Weights of a small transformer language model.
Training: a variant of SOAP for these matrices, 729M tokens, 2782 steps.
Each number is 128 + 24 x the weight over the matrix's rms, rounded and kept within 0 to 255. Layers, rows and columns count from 0. Numbers have three digits each.

# v: layer 11 attention value, 256x256, rms 0.108, rows 0-52, columns 0-127
# o: layer 11 attention output (transposed), 256x256, rms 0.179, rows 0-51, columns 0-127
v0:094114171151129155101182140160103153126144131084135114088113119132114156138136154142113159055135170165120172130163154094092140139112177163131141105160137143123106093172115140102101153103162181115154096128123092143104116160099149138133143166113146165081148149101097159151131115132124139158159167096136153123121097074118133124125116091108099158137129090109133130131127177107138137086145
o0:118146165120096143116110140119109092052164146132085177154173124138171165086087097123154100116124130178132105086111094106111107121122106128102091117102166113146154154108130171130039130120108117140172180163072123149142101112105155137142137145093088118134146129194089121087115124145130084114127129131164138122111137115126095119141128096179148151150042120135112161131119121108122146137179
v1:161151151178156085159083124145161153104066094119136134143156131161153126143112110131118091138127082135095107080113163139151195140112138119125120151102128193133118130158165155152107112171094125171132110103176172145111148128125109146126103099112127102132098089144089165098145097152085156163093150124097202097108123185136086108126089141134133118122093132109141164156156128148105142110120
o1:168146121129076111136135080127165152125197162164120131118126115105118131081164136098074128144141164136080115080099130117156172112164138086168121135101166139103156087125150130119163114086090145162097120093153115094092176124145128149126090140132108137113121136161113139088127101091145175167093164123139141168142124170114122153086146179116175141087159128101089126148155116105138139159115
v2:133127112102108070172118099157105134142169126179137144114093118082149138156108132094154102184109107124142146159134188176116134119121129108063099127119151158132147112081120157131190149051111159145128092107103093088170167151129159160099149149138103138123177158126124096134085100094137112160140144160115108133116110146100155073139154105143094130162162123118102148139162125178116132139101
o2:073182122127079080112119126170121140119146175114109177117128124112171142147151123118131200135130101125143163125160115121125121127087139136120127094151123152128096113114140139183150086094133150119132117170138135113137175115110102140116135111117182177080147119081193140135116114144135136086131154171087183151108153141109109142147147124123111130138151099143104165161148093177157122129143
v3:170173160136106121144116146135074108123123131139086138126145152114148157127125176113149151161144172086173155134147129141081123109123197146094182118140100105123153103144165128144125107126095093107137060110138129168104113138161140173142106113142102082128132122151102157071126161130100130071102158140133158113109075140111170099078072087116143119175069110152193131148140116183171094117129
o3:133136143151189160144096161104128157128117134139154150108127154116139100118158129126112115136161117182162117181171192122100115155111158133131182139136148089086113087086123114154109094113153134167063080144181116071166105138156106139162182124134136086122102158133120119116119122082101124130097106113116150097142115105135116168184187148091123105120131097109097183136129142174093112130121
v4:129124130137124101074115146130117162134115102120167124081162106090102092124186109123084119144148135136158141130135125099104112113064081083143140128142116147123158124123100114171145168093097131120133158177147135113105131137148145105127196108117130153132158150135132111118123098146182143058168126173168130142096139106100138150131135121130117129102108136145100114131055114133141148149134
o4:097114114088170096135088132115125126142065145126135082134124118086078092149096153097132122144119147103176097084101116081105135161137136134084160112081130107146161101148130120085057137100157178156088155093096148158178077161101152139114113084137124161118154167098134156122188113110164158111149135163123069059110164175090114115161132135153158112147185184119139145100149096129153137135138
v5:120091118146204145103130138138166146143099154181154160114113142099129133133118110163120117159173103140102107129138115087131146124111093115102122085117156110138108094120124171137120108137170123163133148152145183089154164069168091080146134090096103110134106093132125081143085091185122089127125184113123142126129133147148080117116135136141106124098084093141132128129124127171108121131148
o5:132104169157146135136116128118126172129150156141161139092094155080123122101147154136097085137114158143114084116140112143100086110160114109117125139141122164119115168150151128084159141106135142136147139121109137133094157107118166131122126158126161153115140096095097120174121048132132079129126142136143159092134157144160160137141085128154153166121115119108096100124156145143133116127068
v6:135130099087133111173088183126093099141126101155119144162142187164132145036139104104171158108084109122132142147141133140096138138125143106139115165070130130120086130143136131079095097080157135141119125160111088111143160119142168117108140112127129143109142138140117119123157089142133077155100097121102074193112119130155149137124125157100159128143101063136130144145165115092106133130146
o6:128135099107125112136158179071122118092152145154097198106169151109138145145175158143131134113120116145148112113111136089111176125115127095150116128116116100124157075184130139115116119140130113143132155153093139110174180142137128157129167073162098110114082128098117121128076150119155136127153139125129089157126082097116132119098099166109103164182153140127162129101109113140085124141151
v7:137106131138194096127170110119153150106197115142143110161176127070103167129133146114115167122137119153123118106131165116080089131108144119131123211103116125098151174160125144110111145137074096118112123148140097126126133185129080156094126151111160107180119114147177111145141098136087138089080099109135124108118145152157095113128124119156115117163173101115162107141139152087083143184092
o7:132171154113152088158170149079113118133160152121191116120136163150084170140163119189121144121106120087114153144109078092129082139115139121082117106185141118154075157099110080097128093131105111129128116094141140169109109122123091148109118112137129139084166154160140086132142103086083149081118108130142092143138131081125112207084136108114075102082134179161132142149129099153080124204125
v8:115094100117092113139145139171085123116146145101142163122102132119173102143201089116116091155157120170140118132145104141147156138146159144167136089130132133129173141131119130093105137084082158148115094077150121116121096082139137111129081146113095119108112152110130111123126132099126078096090123111131121154087143133068150116140089092127111146127143115130138103136137142132113117131151
o8:148062110086161151144138161145095090128131153166142113136137130103175093165127150134140099100116085158150146161120144156141140122146140133119146090126114178134134154125110160109104155137150142173143149135095132099149147099160099148169126121091053121134109154113121128145145089128165156119100160081130102164111120130088119132119162124174144151131131113141162108133125145173117142105103
v9:185162136135106115165130144105146111128096109126140092158085130120103119100160129151108089136154114124114112126133104149114153154136138162093111142105154093088127152151076107158131123145110115163140134159145095146096137148193135123140132111168134087126170124158107140177090195096093129166096077083180109100126127129147155146117155109126121139116119120108145173106096189133154160165098
o9:149118194128130100161122123118111114090098123104154118148092117083104133158137150131091125129108121081131130196125167145161097101125125104125181149098121100114144151146064122149122134116132110168122114135097122122165121161157106173095148156081071184070111139118149110175112117092150114160164092100125107106178119180134111099156119108100096128131194134143167155062112147160111142151075
v10:094124098143141105128145128143122205139164153149117128109137115125129188104075139133123117090175109148137130092151138158105107121132099127165134149107142135061150142173147159117137114171120163099126140165110098122146090133171089122090152128086130160162140139123121106174138116104147115164148074172122115066110081138134132116121140094137159149089084114091132123108115162111141153106153
o10:113158175145111152128126153109157110089148112081133185165127150132141116116081169123166083130121131168158141135155109076128090158086161133126182091069128134119116120091134131164134134160099115107105154142090054164137133127144171158132123067090136132138133094130178129124128106093074125125126076103123147130108140164122126132124138132129131140130173175103124104149118149061108105150142
v11:137130105152119165118131153144121138120118090081151153169145148104106114125122160151078196064121160124114095175106129083119093139085125100133136145170147116132138150121109133122172066128091159138124148168120107096147119097102132124149170192155100132096116101133152134133151120130096117101109102117116086138139103133124141113154121174112133133105141152128081166153090153123155089157106
o11:125084151082165130122127159098103083086118160093104148156128095094160101183133120128113158127128112097100102076160128132108106135083151084131137106127138180147119110105072136141127146131135090118132127116198138133193082130105103104148164174191125125100089162118121125114135117121134158150073129117131095138149145162117150123138087148146138141153151164168157125132172117113107128153141
v12:104121139074134172137144166124132133182134126135104153141127141093164154104129136051097105149165141110122140145118113199123090120155096111111135172155106126094138178126120110155101115157149119109112179141129147127132140113153132122124115122146077130130144117176094122105104129122119141089086164156140080098159113096114104122067130124090094131105143156081135137164119156145202169112090
o12:118143120103209090126137115155144099195129085090155126149145099087129139119109181099153106151191149115142134190125162149084110128114135098113176182118156183099135141146080142143099092112116082080145154120153140127114123146126095142092131140127141159115160125156128109163115147166069108169142137130111123122159094199128172123182097122153152089117085129112122134072107116177150120120116
v13:101105070115107136133141117122159159108094140135154186175126102084091140156118125127164118152144097134061118122130159127151142110141110120126137112168148129113108159132155164188128184088113117114100186156175139124133153161149101088095181171125148125143121107156119107128145070143124117162090136080163128090090096100110080144127128145094151108100110149131123116122130148105130183149071
o13:131157150121139141138134116155152130121113124129138114163093161149122141047108160111103149113173142144120138156143094072114101119105099133112180149109161136135135121160068124121112085140136139075130150131094102174124143107179100080134097155100094133091103154149113149158184146132143113107168152133116139151109189101190133139104132136136142146119189103150141114106075128130125151137059
v14:140147146088103137182104142134152131127154155121105161123126142178145096073098133080139141145129120113073087123163121132123158123162156113096135147143120081175165113114118173147151165085125078135103100127046044114164169116131165124094181122138127174131144158171137140147121144149127106144135110140097126170145142075112171145198107076158117126143133132192103098085151090116104120141100
o14:118204110151137115088145142137121074122158111148092156071124153134187098077102084146133137142109091147108169158125182086135174146090134153168096164076109123179178159111124135122139181081143088121103119128159129161158149090180108153160145079134093118109079135132107156107155144158129130088102091126127147135103149114121155136125134110127121126115098132140162139100084097123135130118087
v15:084064104145057117100151094115168146123125120099096150136124100124107149089144190133142141158104123119106110106127167089152138154124072132154147116149144151133109147119140124143144128141087084131135151151140082146142185127164124151107111128132135136157128144097129160105187150144154131166131112186146150136108120133125154112151096107076082112125131115128078102125106103123106105198158
o15:138163155130092139071133112119147180170153109132134090115119151114121098117150146111142125130121112122175118139125104100153120118147120142138155141148113110099112109163138132134100172155125112115118148198124117155152147115109144090107098156171092135116116155132147125150145174146064093130087117054087104155168087117143152086124129092141183086110143095183147151177148185130137125127134
v16:161110162183151104154138141154131105144104116134174134094164110121113121157132114120111163102121133090108117106142072165133122140140130141118099122149146069115082096140146119106126176152115127128154190149127137122113150127160127105140138104134128130084134124091157155142134135152149100175103126170109154103160137110105133166140090143163101111153188124153100124107110112122123113110143
o16:161064115120109058148130104154137110163122129124109133136098158150133123095109070129104167105140129103214125117105148180110159126141085172141142126138107134167095153111168106123105161156109118147183125097144169100142151148174115189155129078135078129124129123152133119133174129136110073141119137127078158122140156197155117096124098123152111165144156150109120139122129087154109137136146
v17:189117132126066141093110120088104161119120109128155151104131114142080141121143109065144131079072143101089127149124104140102139174100133128144072123141170080119139130128103102117137109137142104145131128132176154137136164132147120149138125093116102141108161140119158097143086156060151077140154101131167162107133096110121112152067158122110120137189127134107130120148138136166146110112117
o17:133145151111144140130114103097120111098091108163122131153101114142067160124118102068111175153109110157145118141157206113148179112113135131149157140108170138137161085082117113117115133120155101113070141079114167099119074118098110106128156122105142162135113094115133135139135132123172138130136063137130177148123143074096092141160140140087154106149144128120133145126109087150106161178135
v18:136117125136114141175118149120178162149106136151108152148133135166151127101080118080124104147161127131108109174149179151122112122090115136100106143124098088130171124161128160090113104087151143097120092171139136211150151141148108153145129127098125137093143114133151142095084129141096146104091097142130147142151125127125122094118138122108165103103108126131141142128157121174146080127113
o18:182078117136167162095152162156163153145140099127140119101106163111130132135135119114100148127140145141146159120135161133142100102144118120158150182136098081127135117165128086154099149118156092151090109115125147124174112143134116122132154114147114137129143132137157177177122173122122099112117134157135176127126127166092133152076110172133106128157113155153108160102129083158124120156157
v19:116123118111102131123154133115110099114150133123104129100112116122100131117102158148129094140154147139142093133143115131128168085091121103210133172121140137091122119106126126167137101119131149151098168156096152104167161149113099126130147107117089153174142166109134081081124136145152111100135109094132170107152109129148158129139103125099135102149138102185173142152137167127118145130171
o19:115123146123163157128106135139101153155093117106136099131152149079096160124148148141119133145160106109107115110143136110083141138105097212105108132152084141102138110070117157164148100149138125081137104137142128139053103095108100116135138083060096137167112121092157100141173088189129132064101092123113107095155125110096186115091143085135186099169135101123130147116154103130097120141161
v20:091121132139140201089145129126149086112106150135096146102163120134135119096078110154134053140109122182129094123149099204078118133116122137115131077126155119055130166125114148159131108118145103121122110113126123117121172165117155155182111139128137129145096165160092119174082185108151125093132071137139181101170140089146131103137131073157110103135156142118095133131147106083142153121151
o20:164101170129119130100125143084154150123140120151124130143161074192142139126107120113096085138166161155156169165091167166116143101140082173132159143125120155125138104123089143130127120076101058158160106118096195140121163104124135109137130127145126117084138099084097125126121140123115150116106052169080120091069103141128155149103106123076156103102116123119130109115127154144131114146086
v21:166111114139105125132116111096106115093114163124153136096124126162109082147149138109090119149131147120116095166114116104094137125107102143095100143135080121094101133104145115179156145116151132141118090079128138161118104111106078168113130110058147161084128192146103117090159105156073127123158186161129103130114135113095052123153119198153147159123175110132170101104144113104173151114108
o21:153157133142110100131140165118121142138121132174114123107093117168140085070157121185144118153125145118076191134124140137127144123152145140096179099166116091116112106131147111094111106112150116123103108131147068198142115104110124095108159159123139151132151113144143142114109156178118171176175130131158113098085073132136104093127113172117099092117093131157090136160150150099116163090105
v22:149143120138118139125124093100132148076087132143080085090127163093093110182084136152125164145147148150117160118144087137181170110095153176106111116111128135161084124164140142106080126144150107100120150144165124083139138129135179180164131154190141074187168115169157089131097098117076066161170172103149138130137129140115149151107146139140155166119147156080122116124091156081087142150165
o22:116130104092174098108152094148145153117140179089116120122113160105099074116116102109127149091157087154094185100163088131140133116118115119102101162143106096105149187162103089178138094096128122111125153164187142087131134179146146106173149159058108114132151091102123109121112141127136110118083134101130124110114120068083139082145104109058163137189139112133155152148144134140099127161153
v23:135129167133142161109125099116161154107076179113095079101148129104105113111146151139209142097082150095105172104129092104152152107130094156204163090123149100152127125084143104142164143132150180124150058158130128148150083113182112124127103119069118167116157121183112175137094113138096171113082129122123118182130145135157135070105074093142184122116135101092149193110141118130156111127128
o23:086115064151133158140152126127153161143108099112172135154102131170112085104130150192178155092113111113137127147113086156114139157096164156149136111107127140131168094090135125184117124139132077116104132128073123115092173148110143139075181178124091168112154090178121105103178128129146138138154041133140146088105126124119063133140154138125094160143099072136123153162164101111119143070147
v24:134145138144131127137151165128160135135086098153137116089143129178118114058114086120148107115088126145086124133103144148113092129126111160094145102150126151170112119119127174149115064143135137179128152108075113091128142149173180135125143158201135139120111153111112152111123094157121101099148139119064128114153136134115166099130140106080086172101155113115190138160197169122154108122166
o24:133173104155136100117080158104142128101140107151123152065122129133127121124108138147110144127094112132057120102162113155139094144094127090143097179153085127106160086101183140132076093135105120157169142158125169136079193172122115140155128117122130084100118151119137121104102127097129115136179135147131106129132106136117146109171143091143197148122129109122107116160103168179145126157138
v25:144148149172112153132147120100116093137056116143137145178161110099177119160107083160130095112100106089137125089117092115119141135109157165172179089147089132129148164109122157122138122098163174089086111145113113104122109161135149141128100134119119170139160054140128177165085114134154143112152140075143106136137133164165089132109119111152127119095127135149169122152123097123113133161178
o25:144164102089181151128078115139176136140152155166163153144129145112107110135124162171152177101184120110107122110076145201140124105095132140104090108169132140129123157098117158132132164154105119105077148079099206137133110162141163095110138142141083118127114123101095126141122149130154095094150172150123100108135130122109127095114131164102144156134151145116094153126129169146082118148085
v26:115124100111124091113112148076113140117142085127111144086150125123117137156115112160141092106117138135137111182111135147175141172061070144098134163104127167102134138187135162114094117113092142127124107157178116116087137119141131134124080152111075124117151127141127123106090147056088141140076128150153100131101181133131155154105140162122133126085107090163144181157143141137123104111150
o26:174122108137088150126139118089163145118138155083109155129183153102113126109110124104121173117130125147090110092112116112108108121121090132117153150147118107139164117150198093126128156105134116068136140096173132119114181110158143094131141146069113179090104139089166072110120154085152134176120140158117091111107118093151176116120041137143102120092109158161109157130148127147129107152141
v27:147092101112120112122131124145124110138139131159106165145112123106124151144132169111119129107126170143142112141112159130083133118142176147108167127106134127120110138124111127129102094107112129133119126097121148205126079168093105130084111147109150134165104136127129082150116156134110080116135134103142111127113111166129145124115083173122168154116133135132155132145152176172145069131140
o27:198156123103130126132157141116150108102136123141101137121085172166117180130151138127181125109139098109146147145145134134096149068151117132109164095085136120106181137194104075121118110174153140174095144137108126162177148145133137157114103152147122134138084122162136134135107153122111107161167172148193157140140131132122149111119118123149125159127135107129086123135121135123134090185103
v28:088150101093110117105070128087127153140109120140161148146143135083136146182120153106159146097129168112115144185134146102103150130139108100134153120139072139139144112096169121105097154158121137078130147122100109106130059100130180147105154088082129152132139136115111124106160100089122127187161123101180138129128146126133125136094128127058134183113106103149157102167122088127096130074167
o28:150176154131135123124142136104131120128100104122117144138142133111120179138123129139114099160099145150145092132174140155151120057136082126074093178117101151091114122105145138151150083133114095086120121140116150157128108115101129088187115107145107164137127148169143143140129126120112136114123144163162138144145153156135127134123111147127090134094112118097152132138126113121117162087154
v29:150094078149177072139181112122094084116151105112155156095148086150121159109102223119155158167137104174156106155126117139145145109119106167096096117140146108162137152111082130140102120095089105114103080155141140112121089145125150137120130076073127112098131161169136085093159118142157151107160116112135161113154130121147157092106117130110144126171097117224124180107123100120155084111150
o29:097161133173133119116142159105166086112094183127104151130115141161164152167161118157151099163179146184143102136166158145129102107129109157076163186132107152140110109165153106135132162099120099153081104101127152098120100137111161131156146090141131115129112133112146081135154090110147149104093150111187094090147148164130151160163107121131110153097122106166134126129143124124118140111167
v30:108135137099141158115119120027124106129094195087116121168163151095115143114095141154107114101162152083152078094101166093134110099127144166120098108111125146151103102136098137119144113144115149156136133084157143122141100131106100127170131122067106129198145140091151096149135156119135141177111161163113108177162130094124118101107133108124148194181110130146153115092147130153106128077158
o30:180142161092144143100161099167129139152123162135122092112135083107154125117174129114106133211154145130134104093153141144142118128119176138085102154109127133124119114138125069129121060110115165149161123100113174183102149143149103095120179141101127119123137133126176118093149212127154122122161101105109100120137130175083177122098142106135125116139094129142115160152137148127161128119091
v31:119159128135077146116128120112116200135093130128126067122143156070141148112118080127104147135149135084115095142119158126134121133162149148150139105144121122124166068146156075138084079130086101140131153143102133132121146107147138150182185157152118182142111108118125190155135123121068150126149129076135118154139160131148144131137134110142165132114102138154139150147137098128126055106152
o31:142079157139124138093160169146198092104143150072146116136065156174105120140118130116137156140106065065131099177081104176105139150099111112132088146108105152162158161105146127135156123148086108128128129095108152167170154110099157078128117158141133121161132100131086117145092136112140125145172142123157117147161095178091081091158158138172133134125144123132164125095113134143089111151150
v32:100139138106103114128145137125083146158144172145159116152145136089119111096132203057152151179110135136114154150133105112089109107106115134109122111152170135128152121153140146104101100177173077132142136109053138130111170161130171173139116132099137168171122094128171083157124117140133112103106158149168146117172117150051152130081057118115135150110176120103125120119094138134136094067098
o32:143078104140104124132110173109107075173112084151128125177139110159098118120090139105154104153108088137192123064180147126084105123149122096113118135120120162075096158138130108137159148141119111200146114101163116177141116128114170130102184149141090135122151091203165143160148129083093118121133156158123219152109124123132098105070153073095149133088113086137166121129120135177088073121125
v33:123085156131129079115103107115130132161158147175129133113126146123143133098135058107130120124151108137124102091112105116174160148108139095137121101106066106118139166121127053150163124113136110135103126150133129120161136149129101144145139099062122178079126148175129122182160146101091105153147077121106145103072170118151207141117150104158153083124098160126065150103139105092103130114110
o33:118096128087116086159130106137180093142152150091060130121065103120110117125109119162130121120144166107161144169115163155151151129131137174158077131065063124133115090143078100106087115135119144128139145104130078158153130133088141111139177091127139121105094086144121130100154125108177137183151120130125102118135127126117140167114094119132143110121160133121117120111140125098134169117162
v34:122097127160141103192153138113118099119155190135106129153111074152101160146110143103158092156127125117123125112140101149110124144109123131123137113119157184182162141123135109140143078143147118109107136129110107132119124107118152128121113135117132124115155171155143161108136138110117097121154162138160129098135134110089133111130141125090181086068125121122173132131138079153143107135159
o34:128087118107155111094151153064144137105152089123096152138120083164144096121133151120153136105141147142156186123141148063127096115114203105118127146171090136158147160144172145115153086129126066161133149125138138156114169105101146155168075158142071106088129084132188159142097096085150136128127172132181113119098089141123125141126160139115150103133108096138099156072113129131180138110135
v35:154098122111139157153121140088113134134170151167142055141128148113170170143126155136153121131120128113072107166111160149122138115132092128159084102111133196132142097146115118179112119103105094134184131103124129156108158130138118174119155181135161139158139121125129113100127125115129118074122115168112138108143148135094137107059177128146139108195135080142126105105114139085154094118150
o35:120114115124124175090113168165118126169120172111106110069145112143166117150129137142076117132110128096085119130146138109116165109123137142095155141118154144141137128103127170126121083096096150134087132126203143098114106169091127118103117127148150159186112118089186133159103110126090116141117071155144147164104190114126132131143170087140079074078105097093118130073064131126094140160192
v36:156122125151102096163081141111091129131131115061106122156070120102123068146183139125021099068182123136158096170139104103143170164128153118110068135131153130132085093114098127148135144105126112138105127082129110189121129123113108097123137091119150123091120174109100161101185105144122119115113164095106156124145158088123142116140172119141163070112187114137141102113135147127081138201099
o36:159138152113132168144139138164108160126121122158076106104106119119108102114139112169130154095138122157098142151096145070118115117108139152133157118171120156141130151182141140101123105120075165127092090157168114155141054114162062131107123110135080112151118132102140155150144128101099134133121113085149116145138165146132104080175166125138172168140156118124141166103137194114151094099113
v37:125125084126152149091141178175165098074173122115094121135119155126094095121129096123161120143156149135085188099164167124105183132119116130159163109111088146096132168134141136138183126139073163126154114149138133101130169150097097092119127150108173121104103129081133172140134118112106103130105127146126156063094176154136205106150113123132155129137151191120145126111144138114123134171104
o37:093159161119157122136139064124142106114108090118156088117119182146171163151138141118147140163116121128075104102087128093061168159125136152132133149137142126104181041157063113093149109139159117156143172113127095125153126117093150110148152172148173172132177124119108155164135121055160120152093159120142080151129102142141130128116147085147140094122106154121151090095198090107109125125051
v38:097124119107127142126167097124142133067108159155110144161103119125103092123135142102120134118143117152113125150128176114127081127176154086091140091170055167133099190129138171118160099140116108136168130090173178151112118152139185174094095115074108124106111168134074123175095150138166202179102113147135084140095099120156089179126124125129104096113079129115099117128136161108128127143162
o38:121111128118131124151116099132150123126150154161133191140072111137094101117137078081171101131080148120155177173136077135124120101115121088186142080069169145136126135126174154102095133166151086118142115148196142153146097119141137118118178178108137185220158155112096148111119142132098158125118164158141080087128103097151168164120128147093088157092195119131111093123115141119107138121133
v39:154127122113139133095159084130114122143130175147112139113112153121139137130126166143186124139093126173138116122127134141127117168144110127131121141106134074069099146114119064092095076151144136148133079145090124145175109136105165218145136148149116148099126122117128142144158157087115084070117135126159127123117134096139119144154130180109088107136216176113083095130187189191180111073142
o39:114179143088113119163106172090101122104109105160130125134062155136152120137100132110128164105107145115144150110134110171121121116177104113095160104102118104061099100115073164146114128164144092129155121136078103117136155073176151169128092219118107175173123096127085105116112096128097120175132106162139137181115122093119121194073096131157140140110118149155151154155122115165106062147114
v40:153097130104117188130139136137130149144106144148141103126180110164132072178123155077141139184112094133121141130122128111156116114153114086181184139102127110150138127147118107126076135185125152108177164151135116112120144113118111102150178149145163133170117130139166187089121147131074167106129098134102103130059135134105108077159153139068126091198124096103056129107129139106107118117106
o40:131151110157111109160104158099151091167134135133138123116147145142166091175105115125062129103141155144094125101151132106193165164099111085136082130108120154157148172068091119154105121132183100069120118143086161141116191094096096115134091119173105135120139099157083144126139095151115099142137139107125103161105069163204099097131122147132096123119138082143158142103135124175060114193146
v41:174067106119139079135146167143113160147099106127114149108132151122155177158185095134109116131106123101141167125105067123144113135134165144099143152095148184184142109101132129122178132148150092158173136126099121133138159171104132077111127133112136113179128157137050121131106096095144185135116125094142149166111129116173122126128095096151144158111155125099106156115132150131166101150147
o41:139194103142115124145150094128084064182140161163136131104136146124142172175097135087173124131152084130120146156085069106078090107109139090118149111118082105111154130127142163143131122165120142103100112089161163116122123172141133161069125090110139107151174150108147127080093120140126122143139134137132160117109104116107174101174080152112176138153127076092116154159137152083122113134097
v42:136060144152141144123143112157144103129151129126121161119099104140115121117124131100145104126124160143092067144128135116125090165174155175145134128118141178114132087138147133156143112138138114165130121134106099131112174149117101107132115131109130175135103117134155177115168146089144099129119149134173100131152098145136112140156166141113106118152152115165124104167144158116129144156170
o42:143078135152089196113097119092164108149144080154153107134123155150163135095144123117090167156099146112143134129110113153145093118090138110136100138167157112142179112157191139086143137118126116113091168143122158127125075145127125103175140148134131147186128141147149141125089140171109134142103144151138125166140120107125152100097146128131204100116111117150153134107121072125123101137128
v43:141144106136135128138066110051148122086109075103114098160112107169135080150143103098110151156156119145083137136119137077130080107122139168145179098126126138124115144105163094153153112135102128183108102135174117107112098175102130129155138104134149136144095185119099107172131130182150048107136127109132136121133144104113168122144109128116082151129103116122093123149130167153119167112123
o43:134119090116153103126109119129139101132109087150116138117079129062155106137204120088078135126188115134108158119110138086165129128120172130116141158159132164100175125121118146123046092131111133122178120157103131141173119087188113158108150127134181181107119119114125172108122103109174134105125119093080099130163119104122143082105090106143137159105105097109108083121171120125132177162117
v44:179105127162148126109131149130146120159105079146147109113106145072126134172159141181164102118121103132105140107108112121077113131100151113118130124048139125125139143130126139083146140104121111124117086103097172204164117097102146168110130114144123173108134077131112172105093134108152126192188073132090155122081113142123144106133131127149080110148147156085105128134145092101122148155151
o44:117121135168114141157163157078098100136136090151128186130107134107127160103102160137141189101132138148143113081103143147205103185199123148078116136139140134145136108150071130066130134133133123104116126094131133152179136121138155190118130161127094107133146122107100154111165139183117070135175106111177141108127119114130099079138129101088130106167131123113116155120133147137094113106130
v45:131116146082085128149103055118138049148144148097125135152133157156195132115136129103145133113147134136117126089118136130147080134116159152141153130121096106107178136150086113143143157144139146181116111119166124167118066129095127099110111104152115112109119118105115119144144102083090121113095119152089150131131084103117084149117122146144149181102114127129154151160144088089134126169139
o45:174137106099134127144138133148089146082105130142132154109127177094106152105130074167134100090193173156085091134139124148160117122128135140140142140115141143140132171108146144169177145179165082120114117169097083103146142146124120148120153123140108092132090149140149107130161133138118143173108089141148152123104138113104153104101130192065113099128114164173138110121134153095160139150089
v46:124077141186123164095076150130167087096114112079136107139150134086126120126150165142125087111129130145151129168133174123118105116154142102169096132118159148097102117144110156127163150077108135155120088162126125145135142108117136075153104162109112128171181123145111074082155102101113134104128112117113140134107141147115181149128114157131095142121192105136146128105121101146141134164068
o46:158103143145118159080167101141118070133133108126157135125110166123164161137148171116119110161135075080115109136131088154104115156134119108136187175156101176149158099153096118087139183121129170149108098148157166134146132120087090142132116116130071119107192124106125125123175102125182157155157121138133138088132140108117075101044118127135100114042118105119117161131106131138147123137158
v47:171152126154080126149165167167115154158134120120143171139123174143108131154091147149117132151175121151144130161116118093150165140195123105146157162149114058145127135156111149125145111159111149114091114108103166146140156123169119120144127116159070147126150172139144111127155130133101086157139119146161131120147103134115112177104101140129144135120138137038138112098142079159133134124124
o47:166197146112116164129116168160089098137134114095150129105079126091158115140102117126154152111121133121127145150108141122106105181148076157183111154094098116103121135114103147117130113147145109143136115121140083132150103148143093104082137129131146120121108118101131134154130137146105159090108145115109073139123126153105148119078104124105148137119090105119126127186141117102123135117124
v48:145147131096105103071154113147175135123179136141145087107087137115145127118113184177115102182128186154144159107088100128129128097112129109163172107138117076109136117120098200177104098113151177115087143135138128119162152137080099087174109092125098132150156100142137126150102113159142124110115085093131073178158119129156169166182056122110119150071108155145129157147168156131152119113166
o48:124146154134135127146112125162157167121117122120119080131129169122104122147093132124144081148165137106120125120123103190099141167152137121110110192149112123133105154152093135116127135174160116174127108169071129088133115125103099099149092080107097125136120124149121091144161120157152134132191115161119103117102147083170121124078134103111123146162116152131117118119147107122105134131147
v49:103141173147137108162098139137138102152066144093139118130175144126104134168169124148083134181141140145148134095121151113137165137086142117112115081143140194155171126137167085091127186078132102121143128115176167098160096135128096152131152145099171126154127163137066134139185084096094102168127100085169138105106101113112150139158114100089127144144117070133133078152131082125133094114118
o49:105142138120114116136136110161142123139117143091152159165098094139157112134129136109117122134138100189134119154128115102111112169151081087090078151113130138189133156099174139122073115100119186153164123155119103124188101146096117171139106166073125062150129160146110101135155090108114116134102128161142152178107100125153140129084098195136126125152127060107143165128103123110104122161122
v50:139109160114103142122151113123166169114135148127147129119117158133125147103112140133147156135120127091103102084173156098129132159107111134097216069155128086135144151140123156107108131132155091147131130133115140112143164116148090143118107151096168161124098106108108108082094142102157101123121120127099162154126148116101136101122107152113114166108107139116164085153138129139123143120129
o50:124098123063152134086111140113165114119143133151105147136105163132121134123104124137139168197077136164147140111152113169145117127160132118086114127121143159135092101113147097106121124128149061146128139140121168148103114160126116137126115150114116119093113116186143173149143114131180157087120109137078154129151134112119155059133168142101127154090148126133077142182130164086113138100102
v51:094081120150078137198108153129118177091150136136080172127100102114126132089149157187108115114173133123131128125174123132111162169098079159174134162123121148121124088167115148176132147112137162089146106195196115146102115134145121107155153151147070113122133112119116126112039111148121120161125158105127126129146112122093172127130126121157154125141120107134091101139114142109133127119070
o51:123141128112133111092126117123134209151130145087145165168164126174158106118141164137115134125164083140108115109098141130121063141135116155127188121076129126152170127124116151117135128108136130149183114113127089137136174134142131116168147134124110141140154144102104104135114148128120144138102118116123139139106062136156088132122144129131134135152141118108089124097182102170186063163197
v52:116082102130113139099165109139125166136134139114100139125114131112140100130147135165130187076142170120132095139101158174090196094069132109157163113158123113173136166137144069176147134075128119129181174138069115113163057117164168138122119112117137136127133106120125120091159163099085165189138155083090070153152117115106139174105121132129142136122089127115096114066109143123183125119153